Part of a small language model's weights.
Architecture: RMSNorm before each block, rotary positions, no biases in attention or MLP, untied embeddings.
Each number is 500 + 40 x the weight over its row's rms, rounded and kept within 0 to 999. Layers, rows and columns count from 0. Numbers have three digits each. The size before them is the row's rms in percent of the matrix's.

# layer 2 attention value, 512x512, rms 0.0515, rows 218-255, columns 128-159
097:578509456528534494490548474520517454503517502479447539492477501480460526538469506517543446488455
101:528541516529442550520528495498547470515428488492556403435525459510520509473467452519442483497465
093:452494480491497432476465479506537514540501452488529504443499473430525498451487547501488512495457
096:469493389519449450536472514458477512515459481581437478498495511511500540527521427559480544467546
098:547471518533550498442527543471486525492609525545499515520473527499572567440528453532497429491494
098:498603505489451524454502512565486455464508529488524456491464520493493489458461445520459526502522
098:538449488482515513480478552490476532483517461413470545470543479518539459475504512457476504483530
104:539511457538452497472580500584594503446481463515456496462563532549534498559556432577515504504463
098:530505535484471462487578484476522569395419371544531490469583488515488534629446475444506518465574
093:572475547522484543475570477501429470538521504489500534444530611509462528446474497471531538500567
097:478511492517463550551478466544484410530477540566474468489487513516461544471505472503497464496547
095:478517494594515466472454488505556474553432525469572435490541473533533478497497504508520509455419
097:567604501471553517499456499531473530451560547376520510461537569519599515504471518463512532535478
102:518510506509575585481522481554527464525574569449574522439522520485526504519495528537509492514425
104:572501524419463544533433534460479488512430567421480487488519555477417522456497566565467517485573
098:479489536472504485526516594457486486545516478502453431500457500485449501473520437545510542441440
099:488471534552485478441474494491508552456514504486484465494565517533474540534528532477521513517548
098:514420496501510495503517516491511479527533503504542495440498476490457527564528502511502432558487
105:479542556495438497482491491535475397492530491544511526469517481537483545416512446498504378501408
098:477406394488545444489516482510553486544460510486459483487493453490598493483555473519505473553499
100:414455487510498474533505505450518517498506509486417547488477536523498483491507496594485488516403
095:466515487426447541488438435546432579524448525498535447426500400473475472497438511521526578524535
095:537457565495542415541459541527574530510537465505523480507539553476458485493497524508518501552577
095:511497540477485442538448484542571525460462552545537486507470550488461537487548504500465548601444
100:516485542492493546551545506547514458488519526515460496498518469574531522532465577520529548468449
097:508560538531494554529486539517453525474474478533488539443538494473509460550505546461499540503494
097:496532554493582511451495467513453470441482588523508488526479515432452456478555520466588545506506
099:498518484483442522468427480528467472437424505447408549543506508527519553475492485496482482523540
099:521494539551503580493487487565490424503514479479472515475469575405453454538453545455503477495504
096:516410441519547484507519466496586541506586461526500535451524498464517512522522503488529566469497
094:545493533578438505494489535529490441493488470570486429510512556534459485492472528544514510491483
105:554523568473462523532493540464509518495508530469458484535549446509487507544539474471503543550502
096:476527508447471526475506525474512419520469527485437445522476493538443488551495487499564509541559
099:449492448524463502525479516455516492464539521442538553494473497476485475524576514572435612510436
095:454516468509527526533524501566454480541468477533514504554491398486475529517549460483486492441574
095:509590528434476585477514494496499542511418426459511451517478522494478465538498443523479500399433
098:507535519490503511494441623545432472503488524478529499478399519504462512478579455439484539475533
094:499515454414497511516548495479472479490498523466464513536509468503487580557482589528456481493542
# layer 2 attention output (transposed), 512x512, rms 0.0506, rows 218-255, columns 128-159
099:527432459561424483535551551504531480485489533466538561469505542472538462522503515497530503491521
101:529487560497481540541511576455478494512488546437510459462476486432587432489534504484593473522487
096:500436447497522530461509582481497551532516517426520496532518582469487421512538512502504503519505
100:571475534456507478472487483454491505521486510525472527489464524425532544535512514491468501539519
100:484479552499488432495469575401472490514484608514560493574480543517588530471421473503414468493506
102:523538531531490543470432539478564466439470499439509481520456458523551504514479493453489486484456
105:503516521516519551486491464448505518534474494469567489494561551502487471461497534451499520498508
108:478432488536468551572484494440540462557428464425550494522488544522529531450506561498496521480557
097:485479517457455551505475460487478493506493516486518451471507480486438514476491548471547505436505
100:555593546515533490435459597533515467511552464503523499536428492526454571545503467491481437507520
099:496557507486503489501516463583470425522495497484475551512541454524540452529554443491431499535479
096:506454459510457533521559494467457510509542523493496435473509507571587462451454506528537553503551
100:502490553519485531518439534476534562462506509422503512527508513428505412607503535536516489470474
099:544484476499577447507422513536480532494497516535540531485556490508537453457421545505457476488502
102:546494542462533499487529497490558419490469509475547437570472510498535498496548513465394478540461
104:540582490450505529541469483504530497549492522554470505459510554515426507503587459577517484537488
105:593491468521513552526495494521540537455534574419549437490566465511497459506514543511473528489511
102:534501460469532473600477558496565501494585501528514560568566456487462482508473531462476586489530
107:457476464479591437483494481532544462486498475552478518508538487537527505583481459440465477514443
102:538481407459521490453478516523447533533518515555455495471496529432399512421574479496480485489459
097:478458480539604508448464479437490547526499522513479532513525533521496519496500547465526473496573
100:508593487506486559500483521539484561540562482496541437423567558522468506581549481505536452512562
097:486408419518509522542469541521545532402517546539561433517470490492483545496531497517474546532594
090:517499514558484543488530497466446515487522460520426522477560412461491487456458536498403529527506
101:531479555491549507514602495477526519487500467423461408437455446456519501604423431497515524448442
103:476506504458560519490482526556508530513511491454437489476500461490469504522578493455572465523442
100:519479496449466440482478551519528457499460528526492507506551491454453554491488427536472485499532
093:484503454489465460482461485481504528544496486519515504552519537546470534501501500521435473486547
096:486556468509567422496472460544561476563490475590544517479562514548426500482517542529506501517472
098:493501464512578518439507532468525464522481523493458499538470619462534455530455478426562525495502
102:496468628468434537522556510506475494465510495527544398492464517512571554467506590511442456493453
109:561564545505437481516488547535563563476467500578471527567543549516464497473540517494513524513458
103:452527482462547544491470496532510495552520521488506513492452439390464572474506454530472510576476
097:542515497542465520494459483435498520470459550493475529564527496497464478545462499470545559448511
100:511467408507494507586436567474506531443456473445481549489419473414458492524586522515533459480500
103:520571490449509448515447569463537542504511553463476553504542430437501558506574487524511504527443
099:448537521464510512512472502553529408499470452492499510556480387612458573521478443500478444570635
099:510463530483510552454530511505536502515549566485556539547578511516443550482501526484545502488468
# layer 2 attention query, 512x512, rms 0.0463, rows 256-259, columns 128-159
084:415516590575517488497497418518489474498489569532514500506489532451561457551526514470496523476501
128:540526514489454439498513494534480501521443417554552507520484529470418514462480457484434527485470
094:548467407488543530574543494527505428440464418463576491540498496476465539465509500514508422487484
118:433531451502493484486534518496445534491494609425454484477524448530587493546500549474582462503555
# layer 2 attention key, 512x512, rms 0.0467, rows 256-258, columns 128-159
101:507482541480508579513479470507595545545503537432461474541519490532499505524513475523531502510564
112:507500452451515459481569520482467421482610468498471566428515494484476525526542465476463555488441
096:496426508558422469412514492457492477488441477519516516492607546550490497510472519440422497486465